Part of a small language model's weights.
Size: 24 layers, width 160, 5 heads of 32.
Architecture: LayerNorm before each block, no biases in attention or MLP, tied embeddings, ALiBi.
Training: 491M tokens, 8117 steps.
Each number is 128 + 32 x the weight over its row's rms, rounded and kept within 0 to 255. Layers, rows and columns count from 0. Numbers have three digits each. The size before them is the row's rms in percent of the matrix's.

# layer 15 MLP up, 640x160, rms 0.264, rows 227-270, columns 0-159
099:089161133193166160080131142069138147175139107174101125127091085130131088106129133106116139084168158097100162126191175194115085113150149176119085128109139106130142078156132136113155177106180080088097139157149119105097170109114125108088103112157116133109074206201093130129179067120097159080167108060174116124112094097131117152110123140154152133136143152102170066130138187156125137041117157115144138151168095144135144147099168130115100134159159144105128189192165089136102080128165140
102:091151095103130140125148137147075087117132101161113139156093124183116221066144180091086092125116108089170180096111126123161095126140134081123172198192153126133140139096055043130152174104167119123092173120133052163143112180151134178114114138189121150121138114117131113123120111154100106114079110165084120122096142100142093176111128142112136067152100142147168105135180119075157183156145137182185158124184149114161106166134192121118179123151147117085084126133125176109122124101135140
104:112061057062067091170142084140156135123150174149111153100167081122136150158150146142083109156104065106187101097043129108106148110179119152122117054095160163161116161132129105160157104164134166154155096109115071101098081130132128157154164047129123142118136080135140096061168082124167138149131110108171134103173153082164147104120144167176129139105085153078134128131087124158126124130122123128097094152144136187183110103140141140168106101177156083163148092106159117139063137091158139
097:177118116122164166204138127171082101108149133122153126100163090126150142143111094128112142150159142097095118152124087141073145130183198179108112144117118120062155136094112151123129142160142148065121092165133078119146135115099148094172178134128111173158133077078185100134185085140168133053145170077104073084136155142113147152114109161122160094121162095126089120116109130145110120062115177184136104200069075120107110096169147121192076091154135122128139137096160177098077129132145068
096:136146077188180121117183111158096156093084100171120134143145121085116148159115138135112108100101223108141079116138106147149129155090143127187139112128096125127074131129124146130130112068159104119060126172093118114108107142171134129080188137118098030114161099146166087134182102155183130148165177096142125134134144067151149099145196113140166151135086107151089190151097183108122180179173096157132140110188125159090131087113139116100124121140134119169111163093170121174164168066125143
094:089110124096166124109128111119213139098165149190192112142103077145146145097126141112105177077115135075129145122129224153136111155136121094108098091138106152124105134153108117135123155147153103091146118150075065166131105168135126127141122152098059150142143136105121111120255110103059086124098146105127104089152108107201096155152107103095103111145117101147154087131122050177123076076094191110115137107174181100160135123140149128117161111107145129114145138090080126091151153151158100
108:082189132063139082101137113109099159123151097177100107092144109170076142151116143117117113128105172222140145098120112141156156093176139101109083111153197120124136136152105127047134158045158069128130094101141112158174131123118141106144127153095127138127101147117155133171171143182126072174154113120164093100128149103112124088127163133194157107101116121070149127179168106160102128161167080125130098166082148153086141070129136084109119150099188113168125140148205152138054141121178131
100:104128151124105075135134144124119100181122152089126117179149153148129083117153135165111103110125071098152133086114154154095146158127090154068178136116096154077166115114023111171097114089080079134124158081124120148124100093138104148110152084120075090160112159141123140124171216092160109112121165073131063121126062146129144125088101202131154159125095107118138075152218173127145127193196155129093170152139174143140081145127201138131121136115144119151107121151089123156101155123132111
099:137164129103137139143146158054134065172138165136111141137108090097107153137116177126132157132165121165165132133093159121066136109117082129104137119133149127127134100167149102193149134032083128167126139097129129136145197086146145129086091142086139078137160098024125117162219056133134147102043100134153122092143080149110134130132148143129144133128167096114079088109194146089169131120138147179127141078184139124143146099146145090136156095134135119115100061078147139073163128084133152
098:107049122105148113089091153153130159137096115098134120112114167149120131120124118141115118112156098082166136136138114109135166191097125108124142186091161159090181144177082099056148111152077091156080126141145122124134163099149162099152175126152123152120182121036103098157099155169158105083095136096118128135142124140098145114176130141189160112158112157135098205161103147145125112158131060140121161166159106139114121056105222111093177052087181098120132093135088123068114104158161141
102:109086113140111097146105119156108135138077147164104191113164110169150111150110143097136111122119125078177149157158078151120089088107110175175013147142053177133103095136070134100131090119125128145148137153143200114142140111122123132097114085167134159155106137122115122092110172144087129175135138108108052140100096091116141062183134130071151167151077136124139073154134172101164106115087135104117087119068152073097160066076126108144096208096128128148133136166077176117145098130112138
097:105077120153117190163181116131096115132122147140144144113208139138120204159070116129061167150159169152105117130147112162165107145151126166100152177073141099194099175125194129143120072081107112175068124129122127151163137129090140138133127120173137192187159079087117115135169133125119175135132112090107097181079139091111152070141111164178187121067100127123107112111096133139094100146101089123087166065142084128128122125108131133206129098147124150114102173137079070132109100135118096
098:137099155111186149105172087118162121185145187091101121166104103075110129120162080116066112138098131062107145196124142154143127148159126120185159145127175152073110097128084117142094113137100170119132175114121128144161082124150146152058147132143057143116252142072186159135124106166120123103148142138125110169130147149110133173148118115197112095151126134114135084082078159097135137139020112124100136075124094122162114139106180091134094117134130167107134141106142149133145081118180124
098:124165150098165088123151164150102152109094128131073137129090133120126011131121109121096125135130163135132071114156106118127090149137090127150144079172122175151172117158100147122093086156155146119098164124174150125154156124145145162124091210100147112142161154141140221199113144093192101130210119170128135121148086146115128103161102107098184132146115061098198082162173197187154177141168134094114128111115159154171156136090159148151155142091139181088144137119136135138104105116133158
098:103155137199065107068120107088064108114147133164119182091148078153091079124116163112160107165157128140063198088143129103115104114116123151122113097153160130113133104113137117079133123142098127129108104130075186055089137150209121151106108123112172121085157121144138090161125077088113151096073132126161133166158147108093158152151146128119142125150122173198088093168154134118092111122156133073121109090186134097097110154125119106149196164089167099094110151107069117229123165116132113
102:145121194156114144184089137100181149129125173108133127081134143133112154096136122143142107145132113102159208140170145082133051155161183106120170137136152145134093086127194107082139148163081142168117154141123154100142106129101157121128098109142155116155109035139161144115131133167071162061099121099036100073119152079081124151108109145059104140140129139121149132137100153185188142119118156139079161122092131153084132158153117148101147100141164109132173165056122167098161120070065122
108:105118106144112046129147167140059158160111106120177205097149110071117173124203182105145149065146075114108153089117119175188096130198160127166162147151066096106162139125147150148166057126111099216135180104126111109085159115129150106174116101115107109188163130101120106124158062155175155139098134127143149144171119160089150104118102108141135092130154180144148171165064166160132117153132129119104134138165071076126173099146102142140149084140110144129109133098133137116116153130112162
104:139112134155089170130165157113135146112120118082125128154144112124133177073094146159087087101131153096134096165118080129062113173108122134127131120184082097120220097183138114066099131124139136090112146143132112138099140185068167120117155127110180167086147130064127139191102156189098088093107176195069089170127175137111154175080152111096062101075111115096165129096110146122163132078166100130112116128123114128083120170152139215186117169151160119125158153125136114140117122163149163
091:150183165160171131135078056131100152194112101153068208100170131068146059123064108117147107173202095138153163105175155110132125182108147119064133126143167170130115122119099106165119150107155116176073129138072112128181136148136148098109144113135141170121161143114184139128114154144122162159117101172162109176048103121127113133160128156151091139122124146162146117094158167178148100049084090149102049133147102169120123166128096117099140114150115116090135153121118170130118088127175111
095:115105081145109147171114135107103135134060125173117111151138196105101096162156147131131100137147100135115110143191162120112131118174187131157095155141155100090126147210155174120172178159126157132066110114122136126142183107080109133185132135140103102090123130080106095131169130166144125122146136085172132150141101115118104137146182125125114135147239098089166129099119151107103082068074094106125105079101207092093121109126149133126108174137110171105089072137192134168134146141228149
097:170150102151159151121141132112123159138165071076154160120119127164105124101131080137146136093100100173120128082111184105123072105143117114158153140129089153145084148102134081152194141180186121190117065098102137093140122123115087068137126083172163140129169144163193133053101116163142098181162112183139088186101112128110146126084099112180159151127113139122168113120047126119147183114154083106082107144136071111103197183100165139202138120104142146085075145104121137140087110129119131
099:095127057123098127080137179114114091104162090174057116136155114129118090157085156096120106114107139137145097092090085099136169074147134163163154087135175091075168158138128129056110120135049109138125108138125105158167112157106138186115111154131174081127145082202099076137169075090128077166141182066170123136099117116073106143099183141132157120127135093164133198087148136098119106142155156155180074139126125118113151124117146134133071136067118181168155128157111143151143105163082143
098:107096059159176106129155115178106128112086157125109147080097163154137137205138159111048166100074151127139099110122113101174170138094113119141068127126108075092101084112147126153115162070091094119115116078079111133110147099212095101106132149169207126118114116135136136156071132179142138109103172185134136172121096127162150132120115132076069133116139112141154175122146154082092135148150101182094097105090154134177089072115079126142101118052125163175198123125121147164130126132159129
092:096146151123109144130098128124161125185131108191148066076149094161133131151134125101153118170142198106086155108134150101106155113169052132116130133140118160165083069154119158130117100149094102057132150076167104065086104139123106142140137109135120146080172138083069103147177107120148109142108124121115106168153123162175113109185189144118156155119151093114111141167089102149081135146201096167182149100144157166131197121146130126035171162146167092148112143111123043124122138131096069
094:087110126138139162077132119131133101129120111039116124153118123130178134139137143071103107098185097101158106110100102140183135115189125113149158150127109150091099165157113116069048105166153120158141107100113092135121154148143158121114165109078092082132106136247131157091113144112169128108093151174128118152150156074184049116149095165210126101128185074143130127127091165094110140108164134191122122078109081185151153122106092203169117142171112126114170134119149114112112123111146130
102:136187113183105109077146159101085140134108124120182125130140054098144076140101125093136126088163082138079115061161098141130110175082067137131129085089135143119140141100154116092110144114104132114169059139146113160169082131111123104173170145197153133153171145205113143135145169130124122120115051143160128100104048123100169162123103110143135164195144134094135141145130150098138148177148166144089152094094145129162084126142149132222102090122145138055187098135140139100159076149112115
103:148082122151118100164118118082181105158108101152140078153161119071169112206108118112187083083130130091144130103149145100178144115159106185119155125088157115122133080183130099124133127080118165154127082056125159103101140120121109133127083135141169125194109104089175117060116117144110171188102173151185125135132114121104081116085088159100133106122125099101140148103139180152160143128114162110123116077105164090145234195064170135098173135149112132164105121157068180136140139141124104
102:103141116172172124180128174160139163116130156135091109130200132119158128150125159129154138147067107109119062128126107121071110177114151154142062115102151122112167133154085104071124189103098121163123113165162154145144084108154123144048124094116106102164097128133135112182091094162120172191089148144082060115160097145102153132210116193157110101101082097098096105169094131148111137111109079152158171131109110119189186150077167174100143175136105128114140184153075144140108162103160096
102:120131182185103161100157160123170150155083124099153180124163123138106056088119102131084178109120083117076141137128175098103176119128124185161116188152148100117113089045097119100176191136133127102073105122109157146126143154129145142129143075077181167097118175163169181116152136133148137094101161119105157120115120104084135163102107176128123165163146154138166134113160137101073075142112103175084107153140117104069162096106144140127064123136176126156170137054152101129181101138070177
112:154211144188061105060101029170179164125137140074103093139175152168148166141111113098122132119080129111156130128121105141125100164143167143115176104159144157172154159168102125117127135117145136100147173139116167100095209097066101109069107151092140153152094063128147112117153146137127089151152120169158132136138157143102141125067111166136112088105123115101137142062130109120169116138110167100128144142144103158142115062089068147147126184133157078111131160031156158097147140136153140
099:170154100151107156111147065129156145109152096109157139145147089170084111123083158140116152138095132128219124086127152109105103219158150169074163087118084115144143121161075144165112093129145098113174119115198093148090105148073113124160076125077143101101158119104094126146122098144120144145120221147134114080067168112066086107150100177118117078112143161149091192112119128164129137099096108159140137125153130165155144124134134174131145150129147071154084115048045159137110122090137136
089:114193168069090173113130133173067095139171084128148140087078144119143081189084133145114122083163136111106071137099188125074118106131138126107107079128120125157089116166180058140098109153141136134116143124135136066159108114140138190085102187081111173148125131150208112164129128173078094131085141165178090116116116106135095125110176060155121163110129193184131077104103125099088140120120115117174103088129187081100147112145177112114176158142155158136125101149143132118127098139097082
101:110150144111112070138146116140150185118098164115081107107124123106118082139118171146170182122108177091143139108128189095128211166178101101097102143120106121102118080104175106114136139079108157120098120097131157164097136120162072097127154138179138098070120121142138142124153158190124141101116074158109097134097121114127125222121072131093050106175134118128121188151179178088107132121130159102114040115144093182147129154164165138143134152189113131158155086111195092099085115184104133
101:091156113096173104186116130089107156158117123133107148107120112125083144019097072122107113102131146128127153156133168139148192156150058206071115099157114134109148132130144095141097141113146232138150120116134163139067124108195189085150083171122184130098161144106168116131191088097168152160116096100160134156105115155080114107100122129104126176102114119118104135138099167095121145142098130090118103198128121142112090096116171131148144102124194111155130183153122171154154063117132173
096:132104063113111057163124112096045147117129125138152132089172094150152057116152126105145194120120173132175073130069140132071146155112099142078141128140134122172127122130125147097154182157147083160170090180115150105141131175105144127127161125099187131143100105108119157095068143159155101124126115071124136127171054103164120122152138184121124131127203135098117112184190131129100124133102098088139081149119135086108119166153148099101163062089099134146114224077114132154102082138123086
100:067170143102055129063185129163058160199174067158155117082110104139127144147103121113141168097169179147169167157090085080139086180179117137128157190135068162133110212105122112121150150157107163110116128167099168130151127133147158179142105097166158106120141161133096165137151121189132081115145085106103111118097115148119140103147157097140147095111151068126150163095118132157133090172078147085126134100141112137152119103134099154174109113075125103127094091053128125083118090155143171
099:117120091151124133161121125114119203152113130174178161125164158143148149179137146113144121163171146151140165144155144114157126137150098076145095097078156144171109040126150128122138120109096140110110120132062141140156164090066109133076127078128126142135095077174126103023128130105157140157100106073122125053116125105139178111128131118120065192189116161106106101137115106154155180164159149076073098113148125148104122104178151070143139082091126145115128124115157198111172192110198151
105:123159128155172139167117127088142099110103116128132161152174179119141047090170105213147142174147136142075134064113078095133128163158150127144124187144106048132156102099142128106142104141105187177104165126142115169071174099087129105132126152092147129140084097181081153167133081105086127146123114068180137077156142112119158117123112161147165106154100162086154178110121197122108097134140073127102080068122124112114174104124151125141169213127199127151155120147098159111106102098117136
108:076147218139054161093097124104096126159160121183095148122151191173098147107154057137154101105144149139113136136137109159152147137138140137185106123109096121140116152133099162133095137104119148122180131098072106134111113151136093148124153153108158111135142157181152131152114141094156086129097140104116064176078097061099131102181034169112139151177091128184144119136162114047146202105148109098170099147163103146152182135103137115106133152104135101162125132123098162107123131023101156
108:161084148127101119135111102084128159131129156101140111131056102132156087099135081110132097186183148137109069127120127190156135175156141101123130097090128145155185085145079125107090175116143122127082149111173106153166138134085129124156109083155071245087132075138153141128135144121178085119098135127108161155124086086141172146101131164106185121080095093122132166125134092125077071170114104180140096132142169080158122052145107089096182122100116164125134130113071157146151143086079166
100:135170189132119105157161088173088154106111108192144104074194139165099087142144067079138171129145127088160129180134154125084133191085108140167135068121172097081170136088115070172115132104156162127116125126158140123162157140060156133097113135144134154094158089106146087150153112177084113179070105121102139115139112106089105111102161081118178080131085122093081111101138164093134163129136103143085138094138116141118086166173168049112156130139141094155087164145151115120187105057125149
097:120119136172099148135110145133144149136167099127130112144129104106129125087167124113108142133103121115050147166125144134143161082144120098097060077195110064156146059131124068104192174110154076060093172174139142085098065102102137126107103105121171111074189082046110161066172130147075161129126075137145114144149139142149174133141087129129130149148134109163155107078105146171162124090141148134109080099167130194097099191097122127096107159142194161144135112115122088153135125167138167
114:180097096108151116134121090152112085078103125148111140118115134133080057109101157053143120141056107174128174123145134126191154123147116136142083161128154149156138143157175101172115107124132091123072133097136132133140123128102166099082151132114086105178163129147135138122114172133151109109163120082059130125200131091074129092136111068186150113104082149137172096181057143159165119108083153177116153152125137098086149113136099163177136196157150117112067131074194107150127182187171115
107:180127164140156155141102161088104040139094163108103115086127140153088115096114180124151149128065113201084117153138091103128141111191140090067103104169099194118097162140123108167164071125145099097150094144127097179138154114140123155148078125135082130105116062130166126143145151104134092141151097133111169172110075084155173120129136103149196112132159150140125083125153106091119103118121093148159165166157112125113107053072191112190134086083175161158080133122125098107117119176093072
# layer 15 MLP down (transposed), 640x160, rms 0.278, rows 227-270, columns 0-159
102:136112116096094085129156133143133113153124178144108224116111136097123125156098143176133182164125175170155061124083162111096077073148141119083163133182090110145140113134144091143116126119073116180084119095116122072107148096122077099158181139136120153096093074107187126149129116101102144149143126119116093186090149188166081137129120024112115128119122123209088140148157098120121026162126069138133089148155146132145138082141162141164104104153151132120171140116108123130192102133156121
097:106117187162096146127087116126202155115115160125119068126144125130164088185083102171136159186141135131115067114158116158052140136081087160085140046116110183104129142171173153133092090178180148121121153111166094081153163137133133058109174088087159125082182154135170112119147159094144209170181168090127120110149118163136170099134139068111136151149149087138142124135128084117142106129131136086123094130128112116093169092129093088104152138152117142216152087150120088140143138103123102
114:105133098154186079158121143148119126114099144122104113074137126181171121098122104181087159121123096128135063107151147070159134117060130132140156089080125173115154144099106072152160103149139120103126158115112140141132097102141179149187149103161125158084083144183122099095140108131150200213114105109149165136203209162150135136203125145166128203120139152156068137083117088125169155115090093097094114195108071117087133098155104121119159057132134129145129160105164132147120120139130087
094:126120117099108134110157074160112134141137190052086092188129095162069099131123083096112132119102128103176166129116110152105124118151045136129134158126085075158158091139141088126114138103154140179123158164125103057197145137157113103126158148156140110122130170115058106111100118124130109044082148074092094149096096145173056092094165196112090175092127160162047166066111127118141148144118119112129150167119138167187137128126131139127152097082108109155159153176107130125122123157133181
102:067128104145109144112136190098165064170109113141119188146110154145127080083212113077107145101080094112137183081150127166159162118104129149102094186147157103119154188133138095192112129132083070149115126126135155135121152154185136116152103062060160120121109143115132141132145086114086153148162129153109130152166123128135201047171137145132149118153145115149182073129083116128139093083131164168147085176096138156138132182125140131158090066122125113122111101174074083103137065110108136
095:140102134169158105115156113123075148095084077086116141153144100083136154117139129104176123167157061147169166191129131133083100087145107150148171125134124128175133120084147071118148157143107093129106081174163071126130102032117134069141136201091167108094111095150146077135086177128147133115099174144129121105151137140109125143106081081155190116114181122139088136167138193172091173159138174118090135073146111114118093193111140086150090100165131111103142105077176142108054127147119141
110:086146110129055124133164104132108106074137059109126124131193151122181136180140192127161124097063135145200151077113126122189165141125110074073134162150115128143096159125113122089102149107097179120154153114184118125136080124145133155163082170108163116184077171115156083117155135169132114162099106148191148111114123111095136085146120206143106087168113120112123167119199098149152142192124095062072171094102174123075148113115129103176089148134113136132146121154136159121130136121188124
098:202117078168105115134117116137124171129093125163126081089159084128127149105128095113096132119101120112154150131112134097113132085130154130135102079184184131137181112150148123128137161082065150109165116095187153115137119118115152106192157109107142115068147117156165072077147112158181109152177092134091171104122126111152110235157111087168122129138168146103135156120095138133116128091101073071162135115144076183104167162142137129177151172192149128077138095103219120143082153181135175
101:115114138161086073091080181121126136111070099166120090127160146158158160165147114060110083107125087098118142144153134121151090157085121118110158139147083140115131119139131191090105074122168139088166142117062114123147105136145116133108128114107098166173081199125146113144094168176150137106152167149141159137141181134122166169131116095148161139144097157195208141117104181133170125094118099119112193144144103108091127084125077101147019143119148077158140162193107143091080064153107131
099:152228162134130083140143121131138114189128085143170150071150072130165149098131133131126130146087137088115134103121119151081146146132112181101172097091118071210166149105163135203091094135121113097122137069108158088109100095098106138089136181094101102076109126180128171120172096111119105182157139143151119103151159129090084122062116116076122095153140107148129056122118118083170105125212162112159131114124201080146142175117092128130120171133107133121113140127128115155205126174124148
101:122131141137131171135158110077155089142107142131127072137119145102113153142147072136137102163184104118134136066099136121177138218135145094044174125144113068152088126049111134158091098152101110100085118070119121139074146155169128136089152107084067109114127121141102182162131168130081148160143107094137186108122132120098107137075124089165072064178136125101077183159083128108115133150123134125106110145156048102106098145129148119071108042136087133160109152168150118167127111167154144
097:177070109095122072082123145148144090136158140151189112049123145119133105138130129144136151064137096143124123100100154098112129063163091156144121105191134152153104100141047114127104186196133115180109066126182093100106091114171136114177128132154167125151180118114140152135075150151150141079064069189079095095198179129161131181092154167134119146117157126151120100117105143124116163130128122146162137101070126163162145127165160132149132098081098126097140159101148150110134131102090212
093:194150088107092129126116163099110191189127117141074098155161141113124085117174220104162183098128113168141137120143152107153129161135104133101062124140127138097148165185160108091133123099124168179136185143159103130161130127120087162155126127143202095120172116127113142127123158138143114124136067084124087155209111066142119143139141099108114146137163085109133136138108182148099119152160137113099098173110209115155143133154109138128021096140084140108067183112114148072110170113145175
097:150076106107124182152172095120132128179129160138146107112194089118154179157159175144131158095137100113120199152106128115072129135089131151107120175155135091079103105147121146109147069111146149106142140148100043112114122089154125140109144127132093144081137119111133071079151124202121210091066089085140152160138123079136127181099210235154091111117144164133123152149167077133127153117142148120087170196171122098119077143155108136109086123133104102117109137132095184128117147148094111
102:140139138115147064167142108155170136126141086141143123087095063103100127143099096089162167087111149180130190150126136137175136152128106151118128074149145048210126112154091138134121129119136135109140076115136092076136200108129117157128099128135098120096126137080095135139087177128147121115198085170145195158142157164122096119126157143107142154084167184154173134055085107165082114167082122138209146161119111114144184080182105138108113119088089097175105102117112165138076162140157169
104:113142064128184111163155098163170122163123087079117102184127089137107132140088114202085117119133150181137135110180147135148085127088110087112152149066085114146072142145167115110113165074164133160131199094093138087102214167136124118164118152073194127110113094160110105119117093159130137139135087134138193135092138074087099210078121172127105097116146081135104121122160130129133134106149122105101146181160125128107143124128116104120175175150122105130141180180088099154123075093079067
095:177144173100102157142088048129163121087137151094091111196120113128142058074061120075116109199114159095140105176176109137069189116122117123084102130063181128120102086153102081083115181121119173061130100171120120164151095145137119174106084101098138137088139105157154110124050174125094111168136146069143151108143135122095144134150165116104102123162115103128092087158174115095121149143110144093131156132114198188152126152120091131106134122144106138115110115131134151089104074158157075
098:127124121080175080112123099161091076118111156111108146179108126138106094107138060130128123139109101153129124131130190115131168091156200093215119142141128141115100122094111145117123104144121170144092107091141123088129066068109157110117089082179157141204119130198168141145154104134110145074174112133164156131108134102107100153178181087135092136115108166161086076108084180145144092130094067122119177128156136145059150088084074133147188180142095113101125153188148136079130079119140111
093:105107122163105140112195162115149121058137122093164123142104088136084203120158165135115130131113137145113078111117126140153124065166131104183121130201078076157127150107105125095155119116118116090119172060114142094084116140100173112120149144140134092196117118121080178129155065142134109180150136177106145180218129140139112081133092111144158107132113111105168116132146137086109158168183174111147185130099123107198128068145104150133097078119172183136044076108118151136166116099127145
105:080122156167104115143196151111175067079138128095109143214126156141097148141156144186112119196058164071154087113152074110125161158146170116132121144142150074115162154163141108109135125169099151061127131125072157146140142154131116147115133154098092141156095169097149152151130129119149131152092173127161105116125147152128064118078123144108170162160132115147087098094141095154119077178225100111130066072144119083132112146073136115066087134124107144147138084137079090179125160089132166
102:118075098144138166085079129074165195136140138193166136152128159072121136145096112142131091178048072140138096171152141158173109131136174105162100114144165190119161128133049117110080113154108135153112146146096177158079152137037133140123103183140194089160130095167125127176110167117178153100156124108079147141132141135119166095098139128106102175069118117138129146097118120187120135133199130155101130192170172114163144107141110093133111198163116114111170131150145107141107142089108132
091:134118168126186208144101085090145184189108153109178155121118148165141119117142086174153143162165102175147148179108063112124140153082172155124127110123127102103103100143105113153153111129172157158141141075076067130098117128090143107084101162101135131086109156116154129131106139136123078094122131111110194109132164106198136115151071132175105158168102131085095140166126113116193234090120152114072175108147118143144146108078130124095163104074130105145190126122153107152093117124055086
099:141131115061164154149157115108144128119100093085125131140198127126157142064034113182170108144180135153096147095135109101129112107124154092110082142125119145133146129129169131114126140130185149103149177154106147141154100160141073134118101137148158129083125137130132030175178165098132128132175150107101118096153190136133135102194108168177143162099120089100074137175078129191090133104117182143162120166112156076105094167145177084132128113162130098063075123146170079100145151136142198
089:172159152116181157108214158183114082104120162119090119153127118077110109132121118109128139137130157154164134086159151130201122132082107122191167155125140205156115198078117170082169149121138180104153133104078127168195094154164169145180148138109152140098101088144152086126099076150147131098159156116180139178112092092169148133130143145171088138165129170162166129190126080203166089098135089163127148094121139141146126085087152167154137142108184131110171120151094094139100157117121126
083:084114142195136127130141130100126158141124142126155139120161068130107103101119097161121115112100142142086145145089185160130113133158098145165119102101150163128179125096095120124134128156159092091155147148125153126108135140150084171128118122098145220118153064104048133205171194141133084112169115123085121175152148074117124136173102128142184172126118145091067117137134087142179103126087120101161182166175123030124167065155146096121168177109143082159129153209123094157164117111160123
097:120097168083105171203147186141108145145171094116065052106156124159146117180183132076130171158100083171135135186116073189106161057110213151167098134157123127102146112079127134121173154155154138131087154109172120093121086102124097133086180081097114098129151157098178158143152118140089105138131117096134160173147156109114163121099116154121129126132137149144122120086083142155192103127121112128112114159136196122148117127161147081144078082114162128192122128038104116141119156100100144
100:093144105106127135135070183121127129066091133142123122104088130119105138145182097148140121158088133105116126155130132156124133097129120110204083190133171119118106142100195116087125083102128180081105129133155089107105136147141092119159169166176166092091100197129102153144141129087116139090145119110100144118086132127112112174117119132124165074140122216128065139130157123160082175124164128091090099189134128143037130102164104135105093112079210187134137151104151106135131145021136084
093:183117163100099076093121083099123124152098152103159156150059128122147175094122112177068079123131172141062202111130147079140127130088116173159128095100119089106108146115149148129108074159163157084140143129102163118139174112133097065135107106176135184168151091153203147124136155140095084101116135096130152118110165157105130083133125082144069180118135122070153108194187133083162115152107144118140063150159148098141112048153103151098101145083144070116099136130114147090145115159094080
099:147119097103162143197074095142098094086150156124091102138148149129143128064169104110152120106105158150116067114129177123039165151127130153107116153087156099132128145134133101138123141113113123139200135132125110103147116097121152201157152170107124136107140123121062149157184171103109146155155162152129130116127126172122148110130150114177099128112154117133105143055006121158183152161111119111167158164120118201145065185133101105190146173123144136169106180124198134086078077139157118
117:084183091141083091103105142142120101171149102148109074073171182085079135211112177165140088099105126136136111195122116084179084159105150129172140088091150096155091175170128164127160135096118099119141151143009161092112168111131082119103145082098129181182144065110089095122135167123158117108112107107145165059126160136116136136105170138096122124175113159105158110119136130137132113149124169139125137147162161206124132098159111117100142131099139167117112185081114096098150111119172155
103:174180112152139132175174132120108178121162079095084134138164124140183143080148145127133100148158111062131160173146135126070136142122109168088165057124140128157125142206109115144106121148159153098142132157186128199139136153152140181106083089177102125098141162065116124153146101128096160159175100224147126118090168149115148134198183134154155087082133064132127079142135186124074128126138103093123117135128112126131139157123116153177151112170202147173154102084091112116143081114101143
100:179171117123118167094152172132155122172129154142150107144102105086112173044149078125115117150114112099125131094070102125098146079127124105139143191172141133118128145151118179149122145088105060151139092119125127145165106119106108110135103048177098160181168195088080141058117106097159134160129160161073127118144094093132148156143098195109118090135189093079107152134119136119122105165177091157085134155073122197174129057172120127142119189114116078094135152083107162131129091147160149
105:152121130144060134165125113145112075071153148167099162122176106095091103170090120102050096103099108097045111119088107133141100141096115112099187131172107111158164184079087200110187120154121135172125156127090154105119097139098117106117135074132094123123223099063079098143139140169114112162087112117151179132122171141103099101099163088142097141134134146141125161154114144144130140118129137152109124246135135083146124143144160056130123126101129130113146135106100169135176188125087139
100:118145184156085135173187090069142091118101106104166133114148122051154109129128141114125154122131130122137124128089139114127074131086189115116130167112156147122093133143143067142116102146134073144106195114142143110218143158089125070105163072168075123142166086130192108092121129181107087153143167143144116090106133089190121169077096137091133110138078222159176170138149137111168183104118098091168131107177122129131092160093122150154167120094195144087106105105160155150111166135140142
100:129150099168104103115104100087179127148154117181096121183085097130141147104118107027150116134118108098091150160153109103113121059116124147145106083109124121169148132096061151091147145124135165133120142083112101144127093144152152117147119160135073110171200095066145196098096134123109156096147130175155063087081114138114064158139151165117092131077122108210081107114163147114116182161097117139139126092121100112151116119144118132071193088160045107104177124075118152105116084117129089
093:161036155096121104197123146079142156114154101114170141126127130137174117153075144135107064140155185127096074094149139199142149091109069238129128097110112102160082122166167096115120092128090145177105120094142062132174147171119100115154120109170083121170102038132127126174120101121133113088091171103143113140143112150182135120132121173145116128178137173107139145128079171062124131090158154125156109133131125143115116144117190157138104141111122182112153129147127102101168125054102127
104:153097108062115108133115126140109112152089160129165168156119153122124157094125170113117144081144170192099131115136125092141137147097090163133127120076117162149163137076120071144104111099149179180178124125138116139142115071143096124086100112124134110095117132083111075148082128068155086147136151146138170045127160096143180103177174170131169220144096163107090148174161086154130151092138126102094124140150135110096057078111147111164235137089174140077151120162130112128065089136127139
102:097137189082118207139136138108121090147118101122162154125135164165137180125099183031158099181130184121103102136134166099164138132131090140096093130132147105105177134167136127169151020146135115129117152109094123118081084107174097160127120076074101124136112108176128084103144134080117143098159192088129101126165082119163099082088081112131127127132145123154123147142139100168169107197148160083144112044156170119115090123088125134177069104128123129139082074109141150128170151161114136
111:159123095110164158166113144099109165109154165114119134145152115170159113130172184126121087147145085144191105072073129109064066159172109122123144123193135084161150097114121129122167145135137112168193111142148073102105163168119142115099114105182088152122156159145054155142111162120095130081115141161103052082095126148098158123132123079104079124121116199106141128096103135106107191104091166112045158172102134092115143177162158115134160109120147151124118113071047143176085128155149156
104:116117161127133122142160089088100160108102094153085114151085087107159075148098086115168103133125134080082086135103101137074113112079115153081158146152111113114162114161168023131120082167089153092135113147131149103140137121147135142118093112152114127218099124165092161114106134128186110136107158085166178185108145108165136086102104123099172109145156089168133167080103120189212165147144189156103199154114171122112190167111147174149172140142083076111183132149144153131113129112120123
097:097184113134117127124131125118173115152136130102136053137182124100154132130125100180094132222105119122160167122117115133133083117132149174088146127123045065086101079131130176104128119192136116113122178144153156161129108133119104147121145122129133092085093152120174132127143123191104125077175067108144098188181119163083132134134133142105101154178133122113137117116111148150084198135134148096190165131071168096158133090090193100136094140206144148123196151173110134102080053138109138
090:107137124094152136090184117186112105131154062103132128158148110069135150173079098178053099098210125121110112155149100065152097184156138119159114164158158187113130125166169181109135097141130104161044127162139135078170146108115140109125163080134063157159152098198168135145130100132186165117150146120143167159095106110118161134107112108068134143133101122185140154084106129037148116126096188132136180123122155141172115065136135181142127193112157142121112131141127140142140144107126119
122:155082151157142151127055096144096076092128120175110136105144195124111097186154087074108106072057131087105121159121096138134146116070065071124097154127144148142149134176165199129103083161117158138113139142126156156088180110169176098097159102140093138175106111165091110124132130102135130123171106183142118093130111115113160101165121067130141104155161083143139128102119143124150148115135137131114118155116188161212161055150093137134140160130125155195038139160134105158198149117135116
103:144099122104191167132105124061144218201095197124065136140179187104111108160142140170079154185191143100099083091138110123140100118103152139196127169075170093174139102111141125120102106155136096121128126170114107045192150092153140129149170139138122150161128151156120099208154081100163117107131123098141132103131132168100123185156133168086083119165126114105165120142093132169124127170082118105107155131082131135143116137186095144098126127152075189103151110121157148097129152117152128